config.yaml
activation: "tanh_gelu"
norm_place: "pre"
tie_embeddings: false
optimizer: "soap_variant"
lr: 0.00674
lr_mult_up: 0.785
schedule: "wsd"
batch_tokens: 32768
doc_mask: false
steps: 3852
dataset: "wikipedia_en"
Each number is 128 + 24 x the weight over its row's rms, rounded and kept within 0 to 255. Layers, rows and columns count from 0. The size above them is the row's rms in percent of the matrix's.

# layer 8 MLP up, 256x64, rms 0.104, rows 193-245, columns 0-63
size [ 99 104  93  87 100  96  96 100  99  96  80  96  95  98 109  98 101  88  94  97  97 132  96  89 102  94 110  91  90 101 113  97 100  94 116 112  98  97 100 103 117  94  96 117 101  98 113 104 105  81 109 108  86]
[[127 143 163 119 140 140 138 165  81 185 132  93 143  98  91 136 116 107 119 105 128 120 115 104 129 116 125 149 145 102 111 164 111 168 116 156 107 131 128 133  99 162 153 115 152 120 111 142 126 116 143 106 116 142 122 201  94 109 137  95 117  88 140 100]
 [164  99 119 131 112 136 187  92 127  78 128 110 143 159  91 158 137 144  99 152 123 165 117 119 105 123 137 146 113  99 127 128 121 151 143 129  94 136  97 132 109 117 111 115 158 128  97 190 114 102 117 124 135 115 129  99 141 164 116 164 155  97 159 105]
 [149  90 133 104 118  99 126 156 131 122 146 164 119 108 173 123 144 102 123 137 154 146 171  97  99 166 136 132 155  78  93 141 110 150 173 111 132 129 139 124 130 173 148 119 110 119 201 149 137 133  91 126 160 127 120 130  99 127 121 123 128 143 134  99]
 [160  68 132  80 160 117 158 142 136 103 147 159 143 129 113 129 117 115 148 100 106 110  85 160 124 151 113 107 139 107 115 143 139 118 143 168 139 134 113 119  97  99 164 126 104 116 154 151 163 110 192 140 127 144 127 111 160 132 161 140 147 112 161 123]
 [102  87 115 103 104 118 122 128 126 100  74 112  88 155 106 133 143 108 121 143 100 122 130 105 145 112 132 161 152 108 133 127 142 124  75  92 138 155 133 114 145 172 117 111  65 113 118  79 104 100 134 115  97 112 116 130 130 163 130 128 147  93 139 158]
 [139 169 103 125 103  60 126 143  89 100  95 148 144 130 111 153 136 102 119 135 150 145 143 171 133 132 142 131 137  98 117 146 124 141  99 137  97 159 176 150 112 106 137 111 163 109 164 153 135 167 103 135 125 113 117 144 121  91 103 130 173 116 121  97]
 [153 145 121 146 105 160 145  79 109 137  78 119 120 151 121 125 112 154 132 149 136 111 116 112  82 156 128 100 103 106  79 134  89 129 100 140 121 164 134 157 128 157 104 156  88 135  83 100 163 106 112 147 156 146  87 124 116 133 122 147 162 127 118 127]
 [167 106  90 145 103 132 185 122  93  94 108 137 156 121 135 170 104 127 130 149 125 131 116 152  81 112 157 101 152 135 153 150 145 118 145 132 103 139 101 123 151 171 182 153 155 115 139 109 126 153 127 103 139 136 146 163 136 128  92 140  93 112 154 118]
 [138 113 152 139 102 133 152 121 183 139 119 117 141 118 152 115 106 134 113 129 136 135 160 146 129 140 113 121 122  97 183  92 108 116 117 107  95 110 126 121 141 151 108 107  70 104 140 117 166 121 107 102  79 132  75 127 102 142 135  81 108 118  90  97]
 [113  84 108 112  98 144 123  90 145 114 112 116 116 145 114 114 132 139 176 130 158 109 180 162 111 141 138 138 120 101 164 120 122 120 134  89 101 103 200 129 119 167 115 123 103 170 128 119 111 135 124 178 153 143 129 140  92 138 131 159 102 117 127 121]
 [131 154 130 115 136 110 146 147 141 130 148  84 145  81 126 164 143 155 183 141 144 168 133 162 101 149 109 160 101 114  82 121 128 145 102 140 146 122 170 123 121 134 125  91  81 134  99 105 115  90 126 132  91 127 108 143 141 119 158 159 101 158 137 133]
 [126  95 111 121 169 121 151 118 108 175 149 139 105 164 128 145 124  80 130 139 128 128 117 132 109 148 113 115 116 156 134 135 160 119 177 126 141 124 160  98 134 150 131  72  97 112 158  86 139 101 129  98 166  91 109 101 136 162 111 111 124 128  92 160]
 [131 120  83 173 103 109 131 104 120 142 128 110 111 196 148 162 108  85 123 157 189 129 148  89 113 137 125 121  71 103 121 120 118 127 160 150 116 114 145 103 158 146  93 119 117 166 134 106 113  90 130 134 135 136 123 121 135 100 139 113 105 126 131 134]
 [155 164 126 122  97 144 156 120 117 108 157  82 112 134 122 122 114 132 146 157 150 136 146 149 135 120  72 151 152 115 123 149  86 146 151 101 142 137 131 153 135 109  61 101 104  90 124 151 141 134 153 153 124 148 128 108 132 112 137 141  76 105  86 159]
 [115 109 108 113  90 175 160 136 165  96 161 106 126 108  95 120  99 139 126  95 149 146 124 104 143 128 138 104 143 101 116 119  82 129 111 180 156 121 132 155 132 165 131 181 107 120 118 122 178 132 116 157 143 155 129 135 147 142 148 134 140 100 109  88]
 [135 100 127  79 145 138 153 125 114 142 116 137 160 163 116 114 132 141 157 166 105 173 147 134 146 120  88 131 110 127 156 146  89 140 122 109 104 138 128  81 136 119 100 113  83 124 168 169 130 173 177 116 153 122 106 112  98 147 116 125 144  92 135 114]
 [114 166 106 109 132 143 104 122 170 118 133  89 138 161 118 139  88 109 151 151 132 141 134 140 132 140 103 131 178 186 150 169 123 132  80 171 126 115 139 136 133 122 101 139 135 124 134 118 121 113  89 105 123 129 196 166 143 124 119 152 153 102 114 117]
 [ 73  95  86 134 168 139 151 153 142 130 140 156 152 124 140 140  96 129 124 163 154 124 126 117 105 171  91 142 103 106 162 140  98 130 150 124 101 127 163 142 120 140 117  96 182  62 150 122 137 127 141 134 114 148 130 134 119 147 130 109  97 134  98 117]
 [132 109 136 106 133 150 117 173  99 108 109 127 132 126 139 141 129 123  92  87 154 116 118  92 106 130  78 132 143  83  97 113 122 160 134 129 136 120 173 159  89 124 141  64 137 118 119  90 117  87 129  83 116 129  98 137 115 120 129 104 141 146  97 160]
 [148 121 138 107 112  52 139 116 143 102 143 120 169 143 145  90 118 109 156 142 149 158 126 116 142 153 139 132 170 139 118 135 159 112 125 136 142 120 171  80 108  95 119 120 130 115 142 113  81 137 148 106 111  90 104 111 121 109 136 151 160  76 108 134]
 [125 107 130 137 157 130 159 174  84 103  90 122 104 154 105 157 145 109 140 128 142 137 143 124 128  90 103 129  79 148 132 115 147 104 142 122 154 110 119 117  78 187 110 108 135 112 135 128 154  83 159 106 149 144 172 141 132  82 129 128 140 130 107 132]
 [137 137  90 107 119 156 170 103  92 116 163 126 120 158 119 139 137 167 193 140 138 144 135 122 104  92 111 118 152 114 121 164 132 100 117 130 103 137 140 110 139 112 124  92 115 131 144 184 140 107 100 105 123 126 133 135  71 160 168 155 104 133 145 124]
 [182 139 145 112 119 170 144 128  72 129 126 153 181 126 130 115 156 101 123 134 124 146 130 120 128 121 118 145 163  93 127 130  94 119 111 144 111 140 130 114  79 121 142 188 138 113 109 135 133 163  99 143  84 145 133 160 131 157  83 110 118 101 133 105]
 [188 110 129 125 125  90  78 154 108 132  63 114 124 137 148 116 130 118 133 115 136 141 124 128 118 117  79 110 133 123 134 135 139 127 121 130 109 139  96 173  97 112 105 125 153 119 114 102 133 160 146 123 135 147  79 131  68  92 158 112 135 164 108 141]
 [146 155 111  96 152  88 129 106 119 161 145  94 118 132 155 138 123 132 129 148 150 112 126 140  89 122 170 124 143 141 155  85  98 104 142 125 150  73 147  99 130 148 151  88 136 132 160  76 151 104 157 146 129 142 118 136  90 156 152 141  96 105 135 102]
 [164 153 152 123  93 148 189 102 127 119 118 158 148 120 103 104 121 133 119 145  96 141 101 125 139 159 155 116 146 137  92 150 103 173 128  84 123 134 102 150  82 163 145 149 155 135 159 131  99 115 118 149 155 114 126 122 114  93 123 136  96  94 141  94]
 [140 160 113 142 107  88 140 167 124 164 110 118 137 147 110 106 103 143 145 151 124 159 116 124 109 119 106 117  94 121 144 118 133 103  76 139 144 154 103 112 164  80  86 127 124 130 130 128 149  74 123 163 149 173 112  76 120 130 160 115 140 128 158 142]
 [129 142  72 140  89 194 109 151 154 106 129 109 151 144 135 108  91  97 128 120 127 115 149 125 125 166 137 110 120 140 105 119 122 103 151 165  95 100 168 111 145 131  80 154 135 110 132 135 118 141 133  96 128 181 148  99 142 104 122 144 113 126 105  95]
 [174 108 124 159 131 148  98 152 133  90 108 110 102 116 132 128 112 101 112 103 138 120 112 137 135 153 125 143 145 162 182 109 133 146 122  91 102 100 133 185 145 164 120 130 116 106 184 134 124 137  97 127 125  86 139 103 109 145 144 147 149  93 173 120]
 [143 118 132 125 158 145 140 117 120 145 156 123 127 151 100 113 142  95 124 137 107  96 118 145 115 139 116 113 166 117 110  70 153 141 124  86 106  90 136 121 160 138  87 111 114 126 150 167 117 122  88 175  91 148 111 134 116 204 118 129 121 149 136 106]
 [156 122 135 101  86 132 145  86 123 116 120  84 136 122 138 130 103 164 168 139 133 115 116 164 114 150  79 143 137  80 111 150 161 179 130 115 143 134 131 135 107 117 119 107 121 149 120 144 156 125 123 130 166 105 125 159 153 155 125 109 158  70 160 108]
 [128 126 117 131 125 141 173 160  85  96 169 122 127 153 134 144  99  91 147 145 131 155 126 131 164 163 127 111 122 133 137 108 105  89  97 119  73 143 146 150 114 146 133 129 123 120 162 125  88 133 115  91 124 142 127 131 133 141  99 139  98 151 123  50]
 [145 137 125 124  95  82 131 156 101 124  90 114 143 140 120 133 160 145 127 140 128 140 112 134 113 124 145 162  82 114 157 133 114  93 123 117 162 162 149 128 131  81 119 108 121 120 106 137 107 117 152 142 120 131 133 188 110 195  83 177 125 105 116 132]
 [ 67 128 145 168 127 105 150 116 139 161 173 112 119 153 156 118 101 100 148 127 148 131 142 103 153 126  89 144 134 131 126 172 133 155 116 129 115  62 125  97 146 138 136 134 141  98 124  98 175 153 154 144 109 124 108  96 149 127 133 116 143 100 160 108]
 [125 116 130 137 102 162 169 121 159 138 113 125  93 147  97 126 104 148 138 138 129 157  83 130 138 113 136 152 160 120 114 144  98 111 126 113 100 144 152 134 136 141 112 126 142 156 141 186 169 143 167 128 124  93 154 127 147 174 156 136 156 109  61 117]
 [164 137 127  97 106 107 127 142 127 153 134 119  84 117 112 134 127 172  84 137 139 109 118  99 137 120 127 139 193 133 120 143 135 124 130 132  84 142 171 123 162 176  96 130 155 175 112 135 140 150 142 146 119 155 187 132 144 154 160 112 112 115 113 116]
 [120 122 114 105 126 100 169 168 142 127 126 133 128 134 140  81  71 138  60 131 163 123 141 131 120 131 155 139 134 134 112 123 107 131 121 142 107 145 170 152 138 159 131 144 126 120 117  82 158 116 170 147 139 161 115  97 169 124 160 122 141  90 121  92]
 [106 177 116 104 117 119 108 123 139 106 144 155 144 104 142 151 140 117 131 140 117 177 134 158 130 166 137 132 185 145 114  81 126 136 113 180 111 153 154 142 140 142 104 182 103  95 153 116 103 118 116 146 140 115 106 152 101 138 120 117  74 122 146 114]
 [149 122 105  82  83 162  95  83 184 165 138 128 175 126 132 151 133  99  94  77 138 130 133 113 100 140 131 139 147 166 119 127 148 146 124 156 132 101 119 116 145 152 135  92 144 107 123 114 125 110 110 116 172 125  95 121 107 141 130 140 121 107 127  91]
 [137 122 139 148  55 140 115 134 143 127 102 111 134 158 140 110 111 158 128 175 128 118 137 122 157 151 108 135 152 151 144 149  81 137 112 139 143 105 133 135 170 133 127 126  80 134 148 151 167 109  96 113  72 161  92 174 132 106 121 140 147 135 141 139]
 [ 96  76 130 132 121 131 135  87 108 115  91 135 116 123 112 188 105 123 164 125 112 136 118 120 149 139 117 148 156 123 107 130 160 109 118 134 188 137 145 103 147 125 103 148 131 133 105 129 126 207 123 127 127 142 133 115 150 130 126 143 159  94  87  90]
 [129 112 177 131  83 146 116 156 154 150 100 134 126 163 150 152  96 114 167  80 131 129 133 119 109 130 134  75 138 109  66 107 159 126 139 145 129 125 164 131 130 129 105 121 122 137  85 122 133 145 145 128 184 131 108 105 124 150 138 112 140 160 154  97]
 [131 123 128 113  87 126  95 154  79 148  68 131 105 133 130 153 134  98  80 124 117 194 113 103 108  91  92 150  93 120 160 131 123 127 105 109 134 129 105 153 148 145 143 145 116 135  87 158 148 152 157 155 106 118 135 139 113 120 148 117 102 130 136 118]
 [117 124 150  91 137 114  99 131 154 117 104 126 169 161 146 100 108 175 155 126 155 160 104 159 138 131 111  76 148 179 117 131 110 129 115 123 154  94 130  99 113 121 138 115 135 131 162 134 128 106  97 114 144 153 106 175 130  89 122 115 117  77 121  98]
 [138 123 144 142  96  89 133 121 130 123  67 131 147 167 106 170 160 133 130  85 116 127 143 163 101 156 126 156 102 139 140 111 125  95  88 134 162 128 162  90 126 145  82 139  84 133  89 121 102 100 101 122 105 117 157 129 116 102 125 140 128 141 111 138]
 [117 100 103 134 134 130 163 108 117 127  94 102 163 130 113 113 105  94 139 137 104 123 102 134 106 126  96 133 123 141 114 121 139 103 152  90 115  78 163 169 120 156 158 138 178 137 163 126 161 143 146 134 151 104 150 130 137 168 153 116 170 152  79 147]
 [ 84 104 143 130 162 157 147 160 126  72 122 104 149 110  93 159 140 141 150 138 105 141 113 145  88 123 147  90 146 173 163 156 153 135  70 142  90 103 142 137 126 113 105 120 150 147 159 123 151 120 177 134 111 132 116 127 107 121 112 130 130 125 102 136]
 [133 145  92 193  95 131 132  99 130 117 147 178 125 105 106 106 134 130 102 137 126 140 161 177  89 129 117 152 164 125 104 143 136 123 149 133 122 139  71  90 117 140 123 134 164  91 133 112 101 127 115 132 129 116 107 143  98 142 174 108 155 104 135 150]
 [138 103 146 183 149 119 151 108 139 129  92 123  96 151 123 114 148 124 151  94 166 135 104 136  94 152 112 111 131 108 145 160 149 108  84 119 132 106 171  96  92 110 143 105 108 121 135  93 171 147 137 153 154 145 140 116 155 155 151 138 171  94 107 130]
 [163 124 158 128  87 127 138 127  98 133 134 108 131 143 154 122 130 109  96 105 111 114 132 105  95 152  92 119 112 129 114  57 127 156 104 160  77 151 103 108 131 117 124 104 142 129 154 113  96 161 156 131 119 163 143 116  80 170 113 111 139 150 117 154]
 [115 138 118 127 131 142 130 182 163 122  72 158  88 137  94 165 148 167 152 143 112 120 152 184  97 129 139 133 133 145  94 135 145 139  84 179 105 159 148 124 135 142 148 121 135 159 149 139 122 120 118 123 118 110 164 120 154 100 141 131 143 106 158 136]
 [117 110  84 134  89 137 148 127 143 108 157 128  87 135 110  71 103 155 144 158  88 118 119 135 123 141 148 144 134 154 139 148 100 135 102 120 136 128 128 142 150 153 158  95 161 123 173 136 119 143 151 164  79 109 121 123 178 144 148 118 161  98  96 130]
 [148  83  80 109  90 126  80 183 164 133 114 122 146 156 141 190 108 115  99 128 117 110 103 151 125 113  95 118 114  60 103 118  85 133 140 148 112 122 140 156 129 135 142 123 131 121 129 139 143 107 122 171 131 131 146 135 133 129 128 139 132 124 155 152]]
# layer 8 MLP down (transposed), 256x64, rms 0.105, rows 193-244, columns 0-63
size [ 98 106  92  88  88 111  92 109  92 101  79  88  82 105  96 106 108  86  96 100  92 120 104  82  91  90 105  88  96  97 125 101  90  94 114 118  94 105  84 109 107  83  91 119 108  96 113 103 104  76 104 104]
[[ 93  87 121 149 171 138 119 120 117 146 137 153 115 160 150 141 111 114 115 121 159 121 150  98 130 158 123 133 123  69 101 148 164  94 127 130 130 100 155 126 140 120  96 157 133 128 178 139 145 110  90 120 113 120 137  81  94 165 115 100 171 155 121 141]
 [122 143 120 122 142 186 117 149 177 178 137 126 113 121 132 131 110 116 129 104 130 120 126 145 139  90 171 115  82 155 121 133 102 134 137 132 155 101 117 124 140 105 130 130 146 198 113 117 107 124 150 133 121 124 150  94 162 170 133 173 148  77 132 125]
 [173 149  79 138 109 131 144  94 108 134  76  77 132 144 118 141  89 130 162 105 156 138  97 133 176 173 123 114 127 146 113 148 154 136 119 125 166 147 132 104 151  95 136  90 132 135 126 135 107 152 140 157  90 125 147 113 113 108 155 112 146 142 120 103]
 [127 149 108 148  84 151  92 134  97 126 114 123 140 116 118 159 120 103 101 111 127 119 130  68 145 121 114 123 140 141 142 148 112 122 132 119 165 117  90 131 138 133  53 140 166 115 121 160  71 178 109 112 148 136 154 144  90 149 110 138 139 122 142 141]
 [108 160 160 124 139 126 101 167  91 124 184 100 197 137  83 113 128 110 125 143 136 145 114 133 110 161  88 135 132 115 122 115 134 123 159 158 129 145 132 128 110  88 129 131 166 123 106 147 136 124 136 129 121 120 140 127 154 125 117  95 106 153 155  61]
 [153 184 122 121 153  95 119 184 152  99 148 153 158 119 151 123 108 160 119 148 124 146 117 135 122  80 123 128 143 138 122 111 128 147  70 158  96 109 174 120 102 110 116 139 129 121 131 166 128 114  98 117  71 112 114 141 130 142 141 142 107 136  86 127]
 [106 120 143 156 147 122 102 135  97  97 113 112 136 145 166 136 113 145  85 100  93 109 144 182 148 121 146 136 128 149 142  96  88 131 147 120 102  90 145 145  84 126 121  82 103 155 121 118 177 160 129 155  88 140 135 152 133 122 114 138 157  93 132 114]
 [113 127 144 135 132 155 141  89 109 113 149 134 101  68 119 128  80 144 148 125  94 166 156 191 134 105 123 122  99 109 138 158 143 150 125 142  80 158 130 133 147 133 144 118 105 137 142 114 123 117 109 134 154 158 135  77 136  94 149  88 111 109 130  99]
 [ 84 134 102 133 120 109  79 109 138 136 103 128  98 127 139  91 148 122 125  88 124 190  97 147 137  63 146 136 118 134 127 123 115 141 114 100 130  91 149 150 154 159 144 151 104 106 158 108 161 105 137  95 113  82 155  96 128 121 104 122 129 130 126 121]
 [138 151 139 148 124 111 132 168 132 139  98 135 127 105 123 150 151  84 135 118 125 121 101 102  99 142 100  98 122 101 136 112 103 152 137 125 112 148 107 134 143 145 133 129 133  57 125 146 137 162 129  85  97 137  98 106  87 111  69  79 120 120 173 119]
 [126 127 146 116 116 131 102 118 114 109 160  75  95 142 185  90  97  98 103 113 132 126 133 152 162 136 109 134 137 106 100 113 118 123 172 143  78 122 189 124 125  88 113 120 139 137 115 100 160 126 126 144 164  98 133 143 149 123  96 149 126 144 161 128]
 [134 172 163 127 111 101 134 106 115 112 131 141 154  73 146 131  91 138 123 149 126 122 107 132 139  95 139  96 151 126 128 139 134 143 129 135 123 154 131 112 146 137 154 141 151 137 102 164 108 152  84 176 118 142 175 135 126  65 121  87  94  81 130 130]
 [122 111 109  83 124 117 127  90 153 118 112 164 142  91  79  86 129 115 166 141 105 119 101 142 131 148 135 139 145 160  82 133 116 131 114 107 137  97 123 128  93  74 148 120 168 119 112 160 132 144 103  93 142 119 107 117  94 144 128  93 150 115  89 130]
 [159 140 108 152 148  99 152 140 149  79 140 144 137 119 117 143 133 129 148 173 130 105 139 130 104 154  71 140 115 132 147 114 139 133  82 126 104 141 119 179 142  98 107 118 145 119 114 135 145 146  91 151 133 146 111 126 194  98 131 148 142  75 103 112]
 [118 152 116 143 107 111 131 147  98 179 135 156 128 130 103 130 119 159 129 149  86 130 112 172 126 166 153  82 156 118 120  89 107 115 100 130 139 111 141 134  94 160 105 139 120 106 101 131  94  67 128 101 146 137 145 113 114 142 152 129  90 107 100 164]
 [140 107 166  88 150 144  81 145 143 113 163 118 117 119 120  74 130 112 125 138 124 154 142 118  89 130 150 147 120 110 152 159 169  82 153 113 120 136 126 164  98 155 107 125  96 148 108 127 108 152 161 122 128 150  88 157 139 139 131 125 109 185 135 109]
 [147  92 110 126 120 117 150 133 121 153 101 129 142 119 147 109 135 122 120 141 155 139 158 119 165 149 128 148 121 131  87  91 111 125 137  82 114 132 139 132 177 167 139 100 100 104 160 114 129 129 137 118 166  92  50 115 100 108 135 132 113 183 111 130]
 [134 108 138 130 126  75 116  93 181 142 123 105 127 146 146 141 140  68 126 150  99 102  87 130 147  96 150 127 151 141 141 156 142 127 158 116 130 134 141 112 123 138  98 143 101 173  84 139 120 121 117  99 142 163  66 117 127 136 105 130 133  95 122 156]
 [ 98  98  85 109  95 102 152 104 120  97 128 104 117 119  91 114 110 114 148 134  92 144 145 130 122 134 154 122 138 150 121 106 128 106 195 135 111 104  80  96 119 126 108 155  76 132 127 146 123 128 153 138 102 113 126  93 128 107 105 110 121  85 127  80]
 [147  91 111 121 131 130 132 153 126 144 137 116 122 148 114 106 137 136  96 130 120  98 163 130 131 106 121 112 152  82 154 123 131 147 116 108 105 131  97 168 179  74 142 163  89 107 142 136 146 168 141 145  82 115  92 130 104 136 118 154 179 143 156  98]
 [115 135  85 113  97 129  95 131 127 128 153 109 100 116 133  86 145 145 107 120 103 152 103 125 135 135 138 126 170 113 123 154 140 137 106 117 123 117 121 132 158 100 118 156 126 151 144 158 138 148  73 141 106 168  60 139 137 179 125 161 100 169 136 100]
 [132 116 117  91  58 146 105 122 125 186 137 106 160 152 129 120  92 124 119 106 104 134 113 155 146 118 149 137 133 113 149 146 157 103  82 160 123  85 130 128 108 142 124 139 146  97 101 169 168 119 125 143 105  99 150  94 137  98 139 108 125 149 106 135]
 [120  99 128 108 111 128 131 177 149 178 127 126 179 103  90 124 163 135 101 111 125 151 126  90 131 133 137 143 146 124 145 117  93 143 150 154 148 125 128  92 124 108 121 183 147 121 137 126 119 139  77 135 143  78 119 147 123 121 101 168 139  88  92 131]
 [108 133  58  98  92 144 133 122 144 166 169 132 120 114 135 130 107 154  93 124 111 113 128 149 124 110 117 156 144 151 133 133 105 108 156 164 144  74 133 102 137 109 145 118 102 112 115 151 127 128  87 128 118 162 140  96 150 149 135 139  88  80 109  95]
 [116 166 147 154  94 128 135 100 154 152  99 174 138 124 100 145 132 119 117 145 121 137  93 166 129 148 100 123 144 129 110 171 151 118 119 149  85 132 136 103 102 108 119 112 106 142 128 166 101 145 121 129  93 160 146 146 159  98  74 127 146 105 116  74]
 [ 78 166 149 111 109 137 157  94 136 130 133 170 102 166 140 121 136 132 140 178 162 151 143 143 110 123 120  83 126 138 114 162 120  98 102 107 126 121 117 108 166 113 108 103 152 125  91 134 162 160 107 114  86 142 121 132 105 164 102  89 128 115 106 138]
 [141  96 159 121 124 129 139 169  90 135 117 145 154 136 119 106 158 180 135 120 120  99 183 141 127 121  93 140  97 147 120 116 108 128 139 161 142 158 147 146 127 143 189 124 125 165 120 140 128 117  88 115 129  86 135 140 105 119 142 100 103 168  94  97]
 [190 141 104 119 157 107 118 178 115 129 124 114 132 181 147 116 102 154 140 105 151 131  91 110 101 133 158 157 142 115 127  92 138 110 130 133 136 155 112 131 129 136 178  86 114 108 168 134  84 127 153 171 140 111 136 107 123 120 154 118  98 124 108 151]
 [114 144 143 115 131 160 138 110 135 165 129  69 105 140 142 156 125 101  82  99 138 110 118  97 118 139  91  90 101 109 119 141 155  93 126 132 161 111 155 118 114  91 116 141 158 164 183 159 108 105 160 133 111 117 144 126 128  84 143 139 123 139 103 149]
 [131 115 126 152 140 187 131 140 142 154 124 124 135 162 136 131 167  82 105 133 116  88 114 141 130 108 125 112 106 106  91  93 177 154  96 127 156  86 169 111 126 124  99 149 125 152 125  99 119 139 105 111 107 140  90 154 137 138 151 151 163 169 112 137]
 [ 90 126 107 136  88 126 165  93 136 158 143  96 129 171  95 132 149 112 118 146 130 139 119 127 141 125 117 135 182 133 167 116 162 136 111 121 129 148 151 101 162  95 112 154 161 122 115 142 136 183 187 133 100 100 120 130 107 113 135 167 119 113 145 147]
 [142 129 135 109 163  91 143 153 143 129 112 175 117 133 189 181 127 103 129 132 119 125 155 146 142 111 139 119 164 174 120 131 131 132 128 141 106 149 153 146 163 107 153 122 136 145  95 117 155 131 163 137 140  87  81 155 132 130 114 140  68 139 146 107]
 [ 95 128 115 145 153 133 123 165 157 165 169 160 109 171 188 125 139 122 139 132 134 131 128 154 148 135 129  92 128 117  97 148 132 156 142 166  97 153 127 132 137 166  94 108 138 129 160 116 117 154 137 170 114  95 141 118 165 138 142 127 101  79 158 133]
 [120 147 121 122 118  89 111 169  93 164 134 122 113 119 166 147 155 134  98 143 123 103 132 125  71 167 127 110 108 119 114 153 120  95 143  85 111  80 100 143 109 143 111 120 144 135 163 112 135 124  99  89 114 102 120 107 124 123 113 129  63 104 155 138]
 [178 103 159 110 107 113 133 119 162  98 154 118  70 121 131 111  93 163 144 117 120 119 123 164 148 137 109 105 122 123 124 117 121 134 157 111 120 137  74 125 149 113 121 162 143 151  93 124 158 124 140 135 168 133 134 128  81 181 125 168 128  97 123 155]
 [153 106 129  88 154 152 118 147 127 108 119 153 122 119 110 131 178 123 114 162 145  90 139 124 101 105 108 112 148 166 142 159 113 134 103 115  97 124 109 102 111  85  89  92 120 145 125 151 168 121 123 147  89 104 107 176  87 121  94 117 140 116  94 133]
 [125 110 159 141 119 152 103 138 108 128  83 137 116 141  80 154 169 130 155  97  98 151 119  99 130 144 134 132 123 133 114 137 115 143  92 111 107 116  74 114 108  95 141  90 168 145 140 137  83 127 127  80 110 110 165 142  75 101 118 111 123 143 122 141]
 [133  89 142 174 107 142 135 127 108 103 170 117 199 134 106 133 117  85  95 166 113 162 164 127 151 135  98 156 148 143 135 139 152 144 101 106 136 116 131 133 125  86 165 145 161 152  99 107 115 131 125 117 146 117 133  98 105 139 160 141 140 139 160 132]
 [151 140 161 156 126  89 163 113  92 122 117 162 129  93 134 100  96 108 134 163  94 141 154 108 151 149 104 120 151 146 116 111  93 143  81 106 150 149  98 136 113 120 128 142 130 131 122 127 137 166 121 110  73  79 114 156 107 127 106 146  90 145 146 150]
 [127 130 145 109 111 113 177 168 137 145 100 154 173 128 141 162 144 128 110 184 134 120 132 107  95 156 101 163 186 169 110 147 141 109 149 119 120 102 175 149  93 117 123 160 116 161 140 128 126  84 135 127 129 118 139 119 109 110 125 144 160 115 128 137]
 [104 151 139 139 154 112 172 126 102 136 108 135 142 156 147 124 141 190 168 115 106 145  88 120 136 119 153 103 127 150 149 129 129  96  90 131 140 132  91 134 125 113 134  78 111 157 100 108 103 129 185 127 111 113 160 122 108 151 123 148  79 140 116  97]
 [145 146 108  95 146 169 149 101 128 100 120 139 131 123 107  99 134 118  95 189 123 141 140 130 120 138 118 105 175 167 155 146  69 127  68 159 118 130 130 121  96 140 160  88 122 145 121 133 130 140 100 101 111 126 129 141 114 121 110 143 103  87 112 150]
 [144 124 126  86 133 146 172  88 153 102 159 117  74 125  86  90 101 122 148 115 138  92 156 162 135 116 157  99 140 139  95  84 149 123 144 124 116 120 150 160  95 129 124  96 156 136 157 119 111  89 129 100 135 118 144 140 175 135 130 128 117 145 140 141]
 [138 132  82 149 157 146 129 140 114 100 118  96 109 126 158 135 122 114  90 139 135 119 168 139  69 125 148 148 124 120 108 120 128 151 136 167  96 100 161 133 115 100 156 111  79 106 139 108 129  94 131 166 160 124 119 128 153 118 105 142 139 161 181 162]
 [ 88 131 124 134 115 104 148 130 120 132 160  37 132 118 113 105 114 144 131 132 121 101 125  90 111 105  96 111  60 137 132 105 130 159 131 107 117 130 135 139  97 115 102  90 139 143 141 172 129 114 149  87 169 132 160 122 130 112 148 123 126 108 130 138]
 [ 97 111 182 133 125 139 117 146 166 101 121 163 101 164 120 144 131 161 113 102 113 102 139 141 111 143 121 140 142  78 122 136 105 156 148 148 171 106 131 100 174 105  86 154 133 118 140 118 138  82  90  95 165 156 146 131 114 128 143 120 143 133 157 131]
 [131 137 147 133 119 108 117  91 139 124  98 138 145 103  97 124 151 135 140 128 139 122 181 129 157 144 156 146 104 167 143  90 135 134 106 131  97 135 122 119 140  86 151  90 120 150 136 140 147 158 151 106 151 138 199 165 105  77 157 158 137 116 140 156]
 [120 110 170  97 130 142  98 115 105 103 117 127 145 143 125 109 174 105 155 144 142 100 127 136 134  95 125  83 124 151 124 120 135  88 119 140 121 112 116 122 129 124  93 113 183 153 119 129 138 146  71 124 102 130 133 140 139 161 125  68 150 101 189 115]
 [159 152 102 141 121 121 117 118  96 155  93 122 112 139 151  71 100  93 147 100 130 183 129 141 135 111  78 133 149 133 125 166 115  99 141 113 140 108 110 120 127 100 134 168 142 129 127 170  83 155 144 136 134 159 146 106 112 139 116 188 127 135 120 136]
 [ 73 106  59 130 106 127 136  96 101 116 154 127  62 140 112 143 160 148 150 126 101 124 101  86 130 127 126 124 133 116 158 152 115 137  83 108 113 125 136 134 165  89 129 125 127 115  96 128 157 127 105 140  97 121 116 130 126 109 150 121 135 166 150 160]
 [134 124 148 112 128 129 151 162  89 110 159 166 102  95 153 120 133 134  94 114  95 111 121 156 101 126 146 169 150  92 104 141 157 124 140 131 105 138 112 148 151 141 195 134 144 137 129 114 143 182 104 104 101 137 112 142 158  83 130  99  94 131 140 145]
 [102 137 112 135 102 146 121 116 133  98  85 130 129 110 142 141 132 122 114 127 125 143 155  89 114 154 112 137 150 182 124 124 117 130 129 159 129 159 119 157 136 133 117 129 182 128 116 124 160 215 101 117 142  86 153 114 159 144 131 117 158  78 132 152]]